{
  "extras": ["capped logits"],
  "init_std_up": 0.0351,
  "doc_mask": true
}
Each number is 128 + 24 x the weight over its row's rms, rounded and kept within 0 to 255. Layers, rows and columns count from 0. Numbers have three digits each. The size before them is the row's rms in percent of the matrix's.

# down: layer 7 MLP down (transposed), 896x256, rms 0.0861, rows 520-619, columns 128-191
# up: layer 7 MLP up, 896x256, rms 0.108, rows 521-620, columns 128-191
down520 096:132145100168149116103104111135117058126131189104139103109070121159215129099150130118156129114121065127157096121139151129121106104109101177155164147131127127146121109112137137108156140153111132
up521 099:144093106144124139092134141128117083138139153089130130120119121152122093114140177153137128103102140131141158118162093108113066116128125116146152119126094099112129118138166118142114146108146114
down521 103:154155095143088162159092133166109133110129114139123164177146116122127155109131130166137142119131153110144141155115086127153097126132138145139137113156101115134097130140157129154095133125087144
up522 098:143170088128126107129144113138124114150110156158099115079115110144060099129161138122080119153120157105148116128112080085119159158115158143118123172123132146139134116108151170158124136138159101
down522 103:129120174115104116181114136123118123118146133130104116155116154075117138155135149133101112126124088103121148144115123134106128129143156158146090165124115139159108135148151116095169184130125104
up523 093:161105104142128137112123180114086091112122144128114151151136118099161107128136113121116131144086111147091146133113155119114171148136147136178142117112105146141157151118138175143170118125165146
down523 091:162114127120091192141164166153159099163121176177129117137148138147155125098129148185120121133153088152100139120142146176092141109107145167123095101156101156132168147144145157110125104120121114
up524 094:135100113157126115134125170110131141127154130113154200126125086151112155099147106105121082113120117178123138109081130159108161109152114158141136158093124125082132117181107152128163141179131138
down524 092:111174166094136151148147158140117104108139101141150135098098145120160086113128142125120108104157147118145128120158107080124097088091151138113145144117133134096168112164151093108092106129072130
up525 100:110131148136132110150112111133088142181143127145148113182142126177112214159116166117131174119120100120102157104128092142102105121133126104106148131134098139154120104072144076102106152140150077
down525 105:153146110147111145141157140098155080115108140110143083167141105166123153092181124134176100095101140188114104108127117109123121119136178141121109139124136145123095118120098098093110153144109115
up526 103:114139157138113144123138132114135117122172131126117124116178128144126090151148113115160104155103129133175121145134163104116114106138167128102131173134102125138113113162146107131144095122101136
down526 098:158124123136107105090149134124112062121113162104098127084097116109159123153117121157148147162132168134070105135169103117134128102162128129142152155166151126133137119171138159145086144132113127
up527 094:146128145089138114140121086111136149107136118124149098124116099163132084120101121109148147144148108099156144176144136121159127123142119122154126149093159112095122127162064124124138129061093116
down527 093:159122142170140110093076164124132110100143113158123143152122133162159138141085165105101136157117109132107177155082163139147101114099093105130166143126090186119105094137181155104104134117119169
up528 107:128178123127132126136119156201120166129119155128119161126138158149099128148095114142098099120110129106151172125110144105148144149102102144147153166135159172125117138160167106122136111132139109
down528 103:135134167138143124151111164183093124120083124135079122064104103132095146070135121126101102125121119127116136148114136117167145112120123083138136152165128164090141163136140142115129178139148147
up529 095:095126156140107147114082106172147163123111152153111108181137097145090109151139091117116077108105148077151152146102132152130130088154147127153139149144112128123161137083133173137109134128177134
down529 098:110159170137101147128174084114144106137174087120108126079116127126102091133177107124110134118148120129102130130158146118154167147164108110131137123116099135171141132147080097134165131108128120
up530 094:130171128106112142143161147125114109153144120088132146162152106124139133131101137145128154127112128095183159128141152130124118093153167166120086115119109196151144131172123152085111119112123153
down530 096:093154096152075134168125115101133135131158150156110096120119090160097150142153097153091131110134157137142124151143138118110116126150117115137108133131189149137112124096148069149137109137153137
up531 102:108101085136126161121167118105127163083129109123151145132103143124163122098115133140129141129100086168124152135102182087113136142155122132122103125111118141107138127133141145154145117136102191
down531 106:130153138110144173115118126144132141116111143136140118108127117155127117125126114166091116103108102115163109121131132101135086114113130155125135162107130132126106126115123170117128117147130096
up532 088:153110135107137129123163154116101078142139155113126068112142133133127139125140138118107162125101126161136119132129097101136152139115162145131131077118126125111094111122162118111143138133115111
down532 098:129104155104138129162099155123139099133143121184123118121131127117113118085160161201077122139148144129136112154087151097136141161103154157127127115146118169139134128105123071122151164138071141
up533 107:108115107148087076137165114125155096132159133113145117113113142112109124144146130139088113134124088118101157104130110149088134139155128130119156125123116108157125150136162089083103118142117146
down533 107:113125152132139096130142122125134117169117141114120163137115098091142153103088152118155155124182111138175136122150121119144129117153134151112153161113114127102075146140146127124139107090114124
up534 091:153112113149149161117102159096115120182126146118107088162100107137142140141122144132117179138121111142152153105148117125111155175152083128134133133164160138108125148149112123127133164130114128
down534 095:114100169120178129117081142128096122130109092141149163146149104102116121135133138140084137161112096085092126119144148128130102167161126082117135104136107169131115079134089122123112086148126140
up535 100:158132119152149089099173136166145106084139125100123113113141124167127116148121099130123143179118123137137078127153095137104142146138166117096137133132108175114162129121160148110133124125131065
down535 099:115146132097119129152166159109127120140153172121122085171137138110135131127146123191127154099147096122116156138096120158122118101091100113103132132152101129135163140120148118104119128101134132
up536 094:155124159110133111139145133145141131098118149069107141144156161111109153142121144110079105136133149130160178209102113135080111173092118112142128133155163138145146149082122134171099173160151129
down536 093:094090109125125129120128079134131169114139128124161105133112111113135113128124118130097148173135133109134154099148140086110157122102085125147134166150156136139115116113140151114127144097103124
up537 105:145144132146170104143122133160111096167122103109149123141120111077137150147119075128153165144135107114145142103122083117123123121104149155124098163111159123125162107153115151139124133131112154
down537 096:112116111125157146140117100114160161107159083126150100152141125138120133160148163109127134154162178181170146120151102083172158125120072139122107104056139100128096125189132091151129108127136120
up538 100:141122112148140101137171134124093123111181138133131126161158112094141090129140152130141143112144128124125125103158100136151091166110135109162121121123132144134142092143175113119131122098128133
down538 094:108140120122133125154100151087156134125159148117082097124084133144100117127088167092106133161132159130123119123133144175157126176140163150105177099091182167125124143142098146158128121107114131
up539 101:102163139188156126141136109101119142116128098108127111117085148141144096164081155145169146131171166153176129141154119142073118155146113125119140130132120133160109133141110146120130163111108105
down539 104:114163139110170117089139105131141131099127129102127113123104109096142148138148121169140147147125146115132123129146127161112110100141116120081174125180142116076117161105141130105111086140139144
up540 091:134062114131156140155149149134111091128105115080153120106117116150143148146097134107115122112132075131116157125131137157146107100122104147154120171118136078102125154144142104130151125115153100
down540 096:139145136101163124091067159085145126113106133108080140096088138108161159127117151097108092160139100144125169157140132119106145170133103105133103063121131131154124164154118109098141133113123163
up541 112:144157162063101117119150111098146087115176101130117124148138126133106133122114124136159137106111114118131154109166128133149159146129113115133123141110092128140132116124158085136126140145079120
down541 109:120120120164148129129111119154158146115159117121134163152129147138192114157091146121111149126135142145129127145123126179152110158138133144125110104143111156111129092098149139113179137126133134
up542 118:125120090124123068125121129110153127086169117090093064123144163137121108132119131170139148145159128123136144116080112167127132143128122148111172150172085111127132132140129141123136123118142152
down542 111:135146118149117113174134156126129130126085088075087100113153135153177139154128137140105153107172146078137167133133176137144168115123126133092113103091094111090108160128115132165095107145165127
up543 099:100144161135097113116173181155148086103141107140103117098122130142112100108142137107158152124125152097151158089128141142146120087098117126118174177114122120125127143100126094117116138129126096
down543 104:161104133153104129118133091123143117125109151112164153091142130139100097110125136161168146067170095121152101121116164156135144109140134181121115119120077155152121078114129117144123146167109130
up544 098:145137106082123099165134184143081125151123125163115105134117132117086140147131117145147162122133142164137107098118125102101166118114120130108115147132139166141160103116133158135152105126108128
down544 097:119109110121089122092144134171131131186124159133149128152100089140135140121133125146106111117158129108133121152139177114144151092137147115136115127122145136146164097147094133094122140128150164
up545 091:107131106130120153142134080129168104074114111102142158160113124077077146156071154128127164130146150195140139132177126142158135127103167101093169118104106126136101139115143111171101150137125127
down545 098:134130119147082118134092144107121082120139134108120159172150166136105133110096129160138105136135113089119097184155110105120142191149116126157105158112106114109130114133137142133124120120064145
up546 096:135136113169162088138127153111066107155107175106127145118110132086131149117133150115131141125136095129123117112079114122151131134110155161127111136140139163084146170101154155112176101133088129
down546 098:132120100137166122128165162139122121142142171116108111160148138110115121171133147105140145139174111132164140152159140110186147116131147174136145142115128141141171118173117155121158114103116127
up547 108:135110164125148142124151166107127113122121115135133101173146099158145163142131148125138096106081154156108120149085192129176152139148149173143128179114139115132135160088117127161122127143106136
down547 102:082089092142154105077105130124150073118117108155111141112122132107146167147122116099114109191085148136129154102122163136146143148120107139139149100123121115059097148101153132111131120157186138
up548 100:173158157118154124080138142129144124158138141139124152124107156103123159114120116129111144115145181107096127150144119126109092125092107123115076149139126127144171110121147117145105148114112102
down548 102:128126114121119152128132126116123148112087111122121126128146161109145097112084155132106132117146146136092187122112129112094092104153138118151129126152119084160097182082140102154103171158110148
up549 099:145099145104146122136143078120136158102128154120145090171113131132089139135126133139086172092101137156150132124108147157160127125115157116097155099130102146100132134140131125079095110148122113
down549 099:094116098108121100108129121151131145115168160130081125160121046143119135108120162132090154134150127130136137113114145103134123165170127118138109153126132161091137154151162147135145123119147139
up550 088:181165117121159160152131147148111144122122121140150152142143125127113154120080130100117142108164102111159118102153144149141134158183160124077125132055135137129123115095119124128144084098149149
down550 087:115115135122081152102117139110141126133075178147142158139118136176105138149076125174135121107107137116158086120118125143163135116147123123117106087115149133123182118119137096134162139146135181
up551 097:156132146150142111163151129095142065123159142129110146137170132136095152146130160118117144143104117105131063090109127118100128159095093112124164155105094127104076072122105104145097127154101150
down551 093:147126125093150141113189119155120124121166211127105161149129154128110127135105154117110119145127089123146104078142144150128140111148091143110137094144132149108087115105121132137142121147122117
up552 099:148135156126114096145162104093125122125156113137150128152097122111090129132110134103132124108112092144124110137120119121136119160136154135132104118095126099093119116114096142159129111144107082
down552 102:087112142161139124100165106083133122114144112083134147175095103132118107112104069126157133109147099134115119127121145118099082141121136115110083112139141100149122174122143127138112147124176120
up553 106:124152147116119107139131138105149163183119156114091117122078121126140139150143101132126139159135126096067190142137129084149138137156170115143081125116106105119098141125166146127148117127116067
down553 102:134148107127084123131157149146134129126121133187106124122125152113108127146121119164107110126173141143138103136140176117139126178114145137105104129097133133087122169102126091140125176090146142
up554 102:148136068155079091086119071153182136114174103115138155136133069147113130153127126129122102127134122137133136121141105114172118138138129139138126138134110072130132119130062153121090155134109161
down554 092:136143118112111102144136123119119086131128096140080127132107155120145140102119135192165127140178138120096167119133148094142115159137121102143117085129112112070125131150109141125096174092099129
up555 108:097116144110100114112158149121137086122142114105105118143090083136109105132130111138094101119129146135120143134086127121115097064121110067138131127107122143098179130119149132120149143081109113
down555 104:134131145120149105158131134151150103121109113101090149126150130177132152170069153126126110109130130110126103120114111159114128148126140133117128129162123160131122134157120135143113136106108160
up556 098:164121117165121141148129108111107139105138126077103127129147164125128119162110141133120146144160126163120139136172147133142133118161122153146141195156130080121141110117169128114104153089091103
down556 102:118151144123097122137070125119110101145084101139116176164131107153132167119124172139165113099137088119145132172127133152134088106126145105134129138115151118097140136162115178146120101133111128
up557 100:163105110112133115135118117108167156154083125155150155167082145132127106154120128151149170084138155137135126122156157117137105149148123132106093140132126111107161154127131081153089144099126120
down557 104:165122121112143147141185120143154085108113122134142156130066086147145163127131146138084128097081129120153130147166119102138131129130152116138107161160125112086113152117083132152121159090160086
up558 099:174143103126141122124125139103105118122134126127142143129149122141045137132176085152149140135147125118106138090117097140099096137134151136168082133157105123123138141100132113115166111190106164
down558 099:102106123144086097141143088158190123168118142136132123110180122162163129119106135094113138111143145178081125084118125127150096113140104145124145124111149104093122097108108118150129100129111160
up559 095:151122079108135120141123196153137176157159157142143149122126155121086146128075122079130155124081147159142149136151175111070105133096095101122140126089105152153109130091162161163137119084175098
down559 105:147175127096139124144151131125110118124093186139119142100118128120106156117143172118191167122101137106101135149181125148113114100102099119128118101107127118171088121148107124130108123161102112
up560 098:161110122118123136112129116129093119148106130157141094166132086155134137124106137102119111160124152127144139141102134123102098151132184089140154166143120113077098152105161108158155181073121154
down560 097:136147121151141109114108099111167149140120134131132110115112097123140185158160123131112096162137167117155112127106082108165133133108100151122140081103147114150137135097098115112145093161083219
up561 107:155147159140134101134146156113108092152106137156111114118146086113158134094121114141125142142120122074189133111153158147142146154096143118113158147138129120091163127116105129105158085162120149
down561 103:149090126143145117131128118150129118148122140156137121118148128132160129135117113104128105131132148092093107120129145126152123139128153138112163155122134156126143136111128107159110126121097153
up562 099:115094103101102101079110128145129146135131110094134134124145139135151150165095124086072109107131104134112142140160089169108144128124097125156120152078108140116178176125130134099105120100144099
down562 101:095104188151117172148154128153181100118109134145119151140142121143117117123134152167136147128105141105146118112150174146112202098133151130140119105119129136172130155161134141150164100131127117
up563 093:191161111138125095107117133158113122134128138144156091141114093117139088131143107132145108145132146117118125125180136201134147123105165149129115120152126129115154124132114110125080163126136089
down563 096:077112077091147141118164182118167116150101112119095114125112133078114136148130123118096135090123138135142101143115095122119125108110118147101162119103165189128133156130133144115091171131171141
up564 112:149110137089154143103126118121113079136095132116159137156109131092086179129122114117128156138153155169100124101118085136117121123150165141112144143071128161135107157083147103104136106134098104
down564 112:127152114137181162130111123101120152149158131097140127135131128148137118139147129130167202159094127151123138098109105098107089173110166138111112110166133112108132160103109128145131130150143121
up565 104:133138079144122114067125132134165097132111104102126117128101155121103161118134121139112169141150157086121139166124114113116117162151150103121131103072131140177161153095133130185138129126137096
down565 105:103118096153108086125111110089127124130150125142111155137156108142136111099131115131125163133116158132130110134092135145153135133127183156135081116151128090144157107076145118178161154089144116
up566 110:143135133136121074106126126116113108108088110099106145126144121120126112095120128116131116118110145114122114109092118157125111128127138122143143134128112116120137101120112127153151134142130057
down566 104:097130137148147116084124109114124140152089161088093123124144134089092140151094193153124134107133167091141091070105134135137160101133165139093120127103138108155116136121126155124144119090126106
up567 102:094122110137155161141120123120129155128131107128083094101135136095136197113069167113128117131116121130121112140120154145087179129118134072124113154083163105157150119089113116153155141107164148
down567 099:105113139103118129122164145120142119166094122133134159101110152109125116131143128098115118112099117123178108150132129115135106145076125134114150117150141131160106119141174141128117116121175103
up568 094:133143170133160104156141123125148140148100125119155139124126080095080095121132161168152165127115146152099154138154144160110143118125141115147113085088148117110114089086103138192109171132097100
down568 103:103131153109130106154159111121127123137127163134106143127131072146107125174091140154116127125137145117121161086125126140151157136080103135128130153167097137138129136121099103108152147135158142
up569 101:100089115112164126136120098124145130122097121123144149090133124142145194143095101166113117083110093123138132128112132161135184139127191133170144089148131169064136127101138136100128153133142113
down569 103:094146163122108106096045103124155128116112138149099165170101141158143135103126085136133123134156130111082120153115166132123125129112128125182137094135101141125146079157156154146152078127166110
up570 087:135145150154110092151072131146144137101137107162106087145150139142112128126121085149107131135135166121165145197120129152112136155126144112118112128146117147135146098106163107117155129135136117
down570 088:142128110140103130156078163134165139098135192149114107109100145154121136139138100138144152133149162148113179152125131108126161119114134092115093131101136121166133142154091124084169152104135136
up571 104:145133097126117079149184127105136090101128106157126101117080124094102125163111136139120102160125148130116132132121117143119122146118150126151107166094121166144136110076124113118120162132142111
down571 099:122125151133105112127134112116093121116153149132100133101147156146146134140100149096101165136163145110118163116150122131099092088095137141170136132113122130057150175118124138118118164130178162
up572 090:145167128149100119130101122140141166196103143150117117128115072108103111120130134141091131134143139111069121153092147130118132139120125124130108126123125109121137110132113109131135149122150064
down572 098:132090142150147085162130112156152139065114194153141109141136119113181155147135159134153144096116118113114111113112092092101161097112085128148107102127096178165091109138130142114099145082127122
up573 102:134146125126117160085178142129144133141118118104143133120139093114101072160126092126138163147120079111139115106101147136143122147119180123116115127156133178126088125133141129101144132102129158
down573 104:128159131102151106126144142119127136116132091190131154134080122152147148139090133096133116116151140115091129099137123122162118149085159112195164130100125136147135143122134164092116129111182137
up574 104:097159108095133138078089118131146167104142155114150133088107149135083129153120153136158112120079159127135078135112156128133178120111169122075181077134131138117121152118114127131147119145122147
down574 102:144107091150151112125087122099126160149107104149122162130107122110094135124136155114113077109102152104169100126163100108178150115126087100152135117127115124101146155163077114120106104162131148
up575 109:144120098137086121134121097114137127138162140086099103109111160164131093167127111142076125093106124132146103128139157121121088141121147143105154076137139131181125092130126127112126138099103089
down575 107:169119128107171139111098153121160172130128133124149133125115088103150094126095127138152101106142113104071135131140135092157142144139162062134109127104102132097128113151126121128150117108117087
up576 097:132104131140120126160107142105124124130070157117156087128144119110140075101096150087129126105105110155135110141175129127162110154139100149127146145166129144098139151169145130112125138114154086
down576 100:144104097124122088103124099131129123118126130127089150130105149130128085095090141151153122136138100132113155161147136104152104159120147123113129106138104129161102136159162132155093139154169143
up577 096:108130118159140117153150141115128121172157114133145157145147159130120119119099091135091105157106160172092128105145138107132147126144120120163135145126128118135156101094089124140084150098139143
down577 102:138114107150089129148101100138152145132132118134133151114106088090162137130122105114074081137105140148145107162112177159119118127127088116135152136149123160134100139122141121123115181113161129
up578 101:176134104168136120113132121204118196148163135110130115128106155121169120103145143091080156122106137164130131085104121137126151150124147081130142119136104136096156109121101122083104148117159086
down578 101:138186125125120180133145140107149109128141097144157106172101115156150136085101138134134113087071150081080109151124156095111112104114136084094120143149180119129167135167115158171104112156144139
up579 097:171116134096140127124133108139146088124146104107145106125141106121111135177161095121164139127163170129086153079119105126132095116138141128134137152136111174103133123087103107147126125109148147
down579 093:133178155117137129104127140136143099119139140099139125106120113114079144105163133150131121140089133111147148144108097115104160146131097125107104155075142097117119138093162130089131143102176172
up580 093:092059120133127115132095138110140102150149110149117066120118112142097113139155131122140135104108111104146100079171129157121097112121111140127116142117129100171084062094109101119143120110110092
down580 096:141138106153126126140100138136174095086116148109102122128207110123122094133126130148159150088091116130145131193127177091123120157115105119124139081122143140156160152139128115129120083129144161
up581 112:108083147164118129124148092127121116124120101122136128125148130165087109122137107061155116102146142102118166153111097121114119158122126147137117086139133108121186158138112123128161114165122073
down581 105:093126111153128076148135127113130143157168138163097069110116124127135122156145171113187135134119155134111087104103147127105112167142163150148169125127157143098094142141129128106139123099111126
up582 094:144140077113110173122102113168159091067127145106126092111139076121138136140134114095138130137167106127104128157109125104113145114122161127134103116096136150105126108119127138112088115096134139
down582 106:132137130103087089140168137164156139170148081126125106101148102125082153127112140127057176142175141153148175145121178128134154105149123076107107083085115107153108152098107085104088121123130140
up583 108:082105110096124098126125106125121170115105129131115101099157109184105113134144116090117164137132140100109115135076162136123136136086129088131124085133115134156105101154081116121119162105113050
down583 104:122125143116154085164101107143152120098119162105117125108145115117123103133116143116120076135148148090108112155111162112179116127113150127137096112140109179153165143124116135113145172164106150
up584 107:113156111076147096096091135157168114127135089140131161123073136133113150093113104166102130119150169128119102126132089139114171131108164122171154139113135134188124125187128093113166121075106096
down584 104:134146129119087175131101097128140131065090122108132093160129132148137152121105141170148171107073105140136096128173117109159140074143131154140158155168134121153114120125129113079079150114078110
up585 098:144083099156120094160148143167123121119130127179123106126111127148144139147118121175120146147119101148079159100122072144182122107150111146163146113138083092104129145122088126121150102130139131
down585 102:105152153123135123145135145143134119109118106117134160143106108129104102124181135160114153155137119125135169137100131134113096135127102097141117140147159103151101181153119099125123136152123139
up586 100:088130099145140086140092132095152110152116107115126170140119129163099070143117113149093111162136119113153091128153136093107146137163133095156146134154095102115141126058149137142112105132133103
down586 102:109125159114125121138127103131082111163147139139132139062159100142126122129124107104126132152112141114128150140104130127122094137128106133124164108159103180099134098113180177135091163098067161
up587 095:117090108130140110151092141169114134145096147143143143146113162154145153138132147132136122134079081179130133138114132151168159084128087138176153150139156134119131172146126169139129129088149131
down587 099:127141142128109117108108164069116093169153123091105095137130087173106145132168104130180122136147097141154129161173089110104145127129141150141097104105156112171168115093108130143086136112120151
up588 109:173160149092090097132116122116117154146145123087117104128135131076099114153113115160136096134117154124135103091103147200120144145148145134170146118155153097101148113133140120114182124107148102
down588 105:127130113125111143155123131107108155164143091152130168117116151095149093081151136128125064122131102139111120125152136111113126078152176119155129149139172136137116129140139120169133116140142102
up589 102:131119161110155138151152110099120149100199104112104150134156113123121112133165142111160126121131152119104177154119113122140159136124157130137130164156099139129138097148089151130116115137094152
down589 098:123138122143133134103129164077142161172113095135130161150156148060078131121163101131149107137108108150128141153149140132064138121140112113132135087099120093134152141091130093120141149131136145
up590 107:109187124168153134160180114147113089162126091093117128106090126165111139129124135129140123121154179126156148104170124089146137146110103172157139163072149188160104177107072128126164159121137121
down590 101:103157110140127106123144157088137080134132067109118155120120111126191136135057125078109107170116155105169146129143116133147093134131129145116155151173116181109111123136124120127112136145163155
up591 125:122144155138102117118161150142116134129128107104133088154117152110117107130087126069135092131143119145101149115106127128119157117143144209143157087130143125119137141096181142143114114131177106
down591 108:134154101141153116148143118159125108150143116099083109133110125159090148131090161096138122181096126123097128123123127116142115114075141110148168109125140119114121147131128146135124078130127158
up592 106:137132171118141133154107118156134151135128114135161101105134141118096144158096184159117151154147128074131081097134156181094118126130120172141134199161140161142184113130164102128111132148182162
down592 103:149143156087144120105123138133128110132150091133130103120156169149108157096133137181137108097165133112132084132129133125102100132112158145138127128137127113122121126090127148119112065153171126
up593 095:123122104109140126111139138138129174152110091177167069141113150122155112119157113125137163085137140137143153121125126140158158119122134112153096189151154114103155105117114180125127115145098143
down593 095:128160105131124101105163115176155129083124134106059146132140123114103153123101102103102169136101131122132109125161116124132124088160124137120168123124105124169108151135124141071125108129161137
up594 105:140144129103105103117111095126173084147116133100123099169134149115137108118144128084104147123135152143127124156147157174098136145157133114092127096103126108107140149126136155111164145128076103
down594 100:105142137135145131144152141117111081138131098151126119151113165138130088094183114104106150103104129113129118133125187097092139135131144112124149154111132119157164106081141151127180092130137095
up595 099:111115137098132146133113143101122143161181104102132145158119156141089160119110125086096157149113145131154127126137102163142156139142139161117176146111131102114129106123106116141105116109132113
down595 094:116137151091143116153137186130142140106153135141092209102172123124121121094159147168116144123131144156129113155123120114143101108108095143154086124111123137086117103187172096147136185146140144
up596 096:137109120179101118104153119125123139127145115135173098107136145119128097126150133110116099137140121152112143102117100102172124152115113143172123065140073146161121145127153096124133091104174156
down596 100:112101136114133153117145126131110140139165127101127082110127129113157125093169096134137123145112149178104102129078124164171123125122143107128147103127161126148107110142115105155164098151146140
up597 096:120139084156118124131146137140110133095189117140135113125063111108122114121125116129120134110178128128163144109114144109145117144137115157136075150113102107145155096098122081129106153134113149
down597 096:133138133109104146144113083153150125073137103108099110099171115155128139142148139142174100152143111159159144114103099106134177125136140156150076175144116121118137146102118123132130128125123146
up598 107:136102118107162091138106147136131147156138183089133137119120127151136104113123144102143182134086081142144116145118156169132109148090146118131132100133166091117125119090092150126146152106159119
down598 107:150137122132120136167115129114141133134125153057117104150177138128146100141089106142111144144111120124168122109099141151129113139067151112144143110103114165160126106114117068184127138100139094
up599 104:110154122218142118144119138142096139105146153133112106104153171123149157152081110123180122104112071130121117106152124112100127172184110132115179178166155149129121118171118142145141157085136107
down599 103:118124110179101134152100144145155129109084099135113083087149165128136101141094128107126171116100125140130110123163121108150052166125148113132147131106142116098141155155153091096112160135075128
up600 095:097114125125102111118109120141137151149152136115132122162137114141097134109104135149153122104140185120119138085145145123135145149169143138149160156105093140100118119153168120200175159070080081
down600 097:130118093115121098148130141153137103065155148124158128175121131098099135113164116098095143136099110150147106119148132103156171142168127138145118157105094123114151147172117117122148119114111117
up601 106:089165083172131107121141166129164128118155088170141147127147135139113120150140114125114126132122096148172110103128100119116154128121121112135139142111134129140120114113142128122159096057127118
down601 102:145139152101125091147134159136174129116152150122100109128152109141167090139160145140106097165101113095186122137172138126166132084102116142110119136075140138124167082129129128149139111129135114
up602 091:142160152117119151130114146132111143132164142094147097158142148128139177173111130109144117117123116078113149106077111103160134101113145117165072113088087097075176143089118169110121120130087105
down602 096:140158167114107146131127133121126116125086163132116106125174125124114125132075126157169107135124139162138166119124103135179134126101165099092109112130155129153122171100154124134102103121099092
up603 094:092109141166155138124169087147119122111166094148131130121109160083137097158094093111119126096117117131129153140149144070139099126115147146094121117150090117136088122121167145098106158120149087
down603 100:106080108102124134109110143133132114126089139108143143144157094116104158133171091139154136107165141136144123107169146090083148109128129124109139140136132104120136132171165140109156104178103136
up604 103:089131144105144137121123130122129067130085106100169134135116118094136097127097143139109140157086156128152136117087142153144146091104147140126104135157136102098119109151110105157121106120142118
down604 106:112183111173147124115113130122154161136076148189163115123149103117094093098102147123103144170148116095114189104114146136110166130108148145142114161103116144088162124139150085106141124120133122
up605 096:141093113142141083133146130134159135153158073108139114148118104144113118159074127138117123098144164121127135137146125164113116138120117116118140192115136108111119152076099139088122110142163152
down605 100:119131113096111115173131138151146126145109127113113115173143104124112114074113159116120099131158127134135113103117111130137106084148145129148137133167137140159124130147121139128080086116123074
up606 093:119133146141171094128140125075115108140124098110125134143131142119114159095147144128099114126093144144130132107121142148135164166132112117112143112087074150093133112073115109155107138111124128
down606 094:117110126142133118105095140142116114180089137121153172114170142151160160130136117143111118149126159152114152126143101130104186137097110090107135132117059096124129154191139074146074130156097174
up607 100:094145139146115102115096169146123129163101098143114122094099131134140122132117125145149097091133101150137147106102133086084155161127135130124128177128097152079122141145161156136110122142125138
down607 102:152149121132129115124135145142082106099103128117098123154158110120137110123151188137109125088142127174135092102131135149070113112094124122159116138136133125157126089123117112104110122129095130
up608 102:124097107125153130125154146140158122116138092144106120140130176110105120123078156137122159135154139167135114105173191086158160128128153196121144142140166098134128124169120139130144153150110091
down608 099:164115132152098094143139102147153143157183090108111153118098165143113139124105135112165145163127125134113115134143112114140122141124094112121172113148119139154132167123118130156138124110092175
up609 098:163157126133098130114141129144155130108179107138132092137115130124122151155109114131139157139106110182147123101123119096097148124120124104162077089146120155145122152120132116131133125147195107
down609 099:144095144106138155111117068186140120151111102136132148159129116123111144163134122137100138124173137144143114116148120104161124132143105137131135132135126100094144147073120192174106107112121144
up610 095:127125132112141133143117109126143122128133123133123116169180081117121150140142143133140164131146156150091152088162111066122161156155147108144169116115125116094145105175115150148111156154116154
down610 097:132138149149110144120090156093207085111142153124108162152129131146088097138114133107125119111101121127113110125130100124114120139130115142172107110080142158105184168084133138118116123120108145
up611 097:121171104100116125123117151112114152129100126115136148170131104170165129115117127157126130101110120124144096111139110139134147135130107151186110107144130133095165092125109154118139109114113142
down611 097:100124083140101122086131171115175175146096113153138150118127084092136121153120168103108135139107106139141129112152155154168095156117109154114160120133117102120164081132132137143124117110151111
up612 095:134133106136110131127117120147104100147136123142136119137129123081137149124084150156177112129181109137106148146107134128163147154145154148099147144143151113113138168140140114120110119169173130
down612 101:122143190120129161127115125104105099092136117087104139151121124131145139147074151125113169167133174192126156101096136102148134103171098158119148123117147108125138097126152098150093132097099146
up613 103:134122125156130107137171113087126096126114112093160117126137083177135145076112116132141145134125144124143132186157158106096130137093169134127163144146115104095107103069112139116132142138127126
down613 100:159128141126203158173107128169137143107083134144159167102123132104148132121161125108158124145136142110109091102118126129144087161143090134081116058118109111151144136134122138112104145092128132
up614 094:150149130138168148125158101167117117130109105085140168184090110104075098186165142106135126128107135122121111132109161095130106108133116067138163170124156129112136124123132159134124145108076132
down614 097:106178099148135101094117136135157132119175134114146102132131170167124149106146138094094159112134149113133112108150117126120135131102153086079107108180199176160112122129145124126087119136171112
up615 086:085146100137129123100151169134136170119118110102098138137130126132134090180131152135122115072083112195147116103157130118116106148152086117132132159114134141126098120161155124155122122167158129
down615 098:114129124122165158125141129106122121103155131133147102118144146148158171141145113093132157126105128182097122128120141097129147116149131141118108058123140105117076087106115142154132109161116128
up616 096:169090090111160127131110157119118127107098084149134115138162151169136140179093153121127146133126158138140126080142126112137108119075078150131057130134116099147131133113101148117140126081116119
down616 103:152110101139129144133154055122143157128170122135121160112109149114162150121084150121151128118099130150099109166141125116138149116136170098112132142106120162123128120083120101157128107142143105
up617 101:128118137111126099112121109114150104111086105099126147159157086144086144139121142092136135116158178140155160127136103161111142144144146145143147177143160089122097137158129149127105192138124103
down617 106:180166122148152129129089096123126144157091162113120155164152129135115143146161131142156095117141112085129157105138122100149139112119177149132176137129165131134172147124113132115106105074130075
up618 103:105100152103169102134120135128132135187123114113141138159166099165132104148124130136134148088137192120150141152134138084116098118121095133125133135094136129145090147127141131162123070127148142
down618 099:075155092151122154122089093080109141090124149157125155133136137180102083161160094110119108093142135160135093149155178139127114127153156175119156134131157132122166154158128103149151108111097150
up619 105:133156128153129133094130131093167167146148117148122133095133126074128103141133132118095164132106094121086132088110118154134117182110147139122153102178120114126143156091142129094132165104158121
down619 101:145152095147121111126110096087102108143155131109113126139132120104107139134105108071159138097110139112108120094107113122113121119110085131126123082110114120134097137100126098131108137120112139
up620 109:143122095157163128143152146088128101158127103144079107111088125110125176106151126097127097108124117114101074108158072151132155152114121128132135161131126142129152133120087105129098100117131123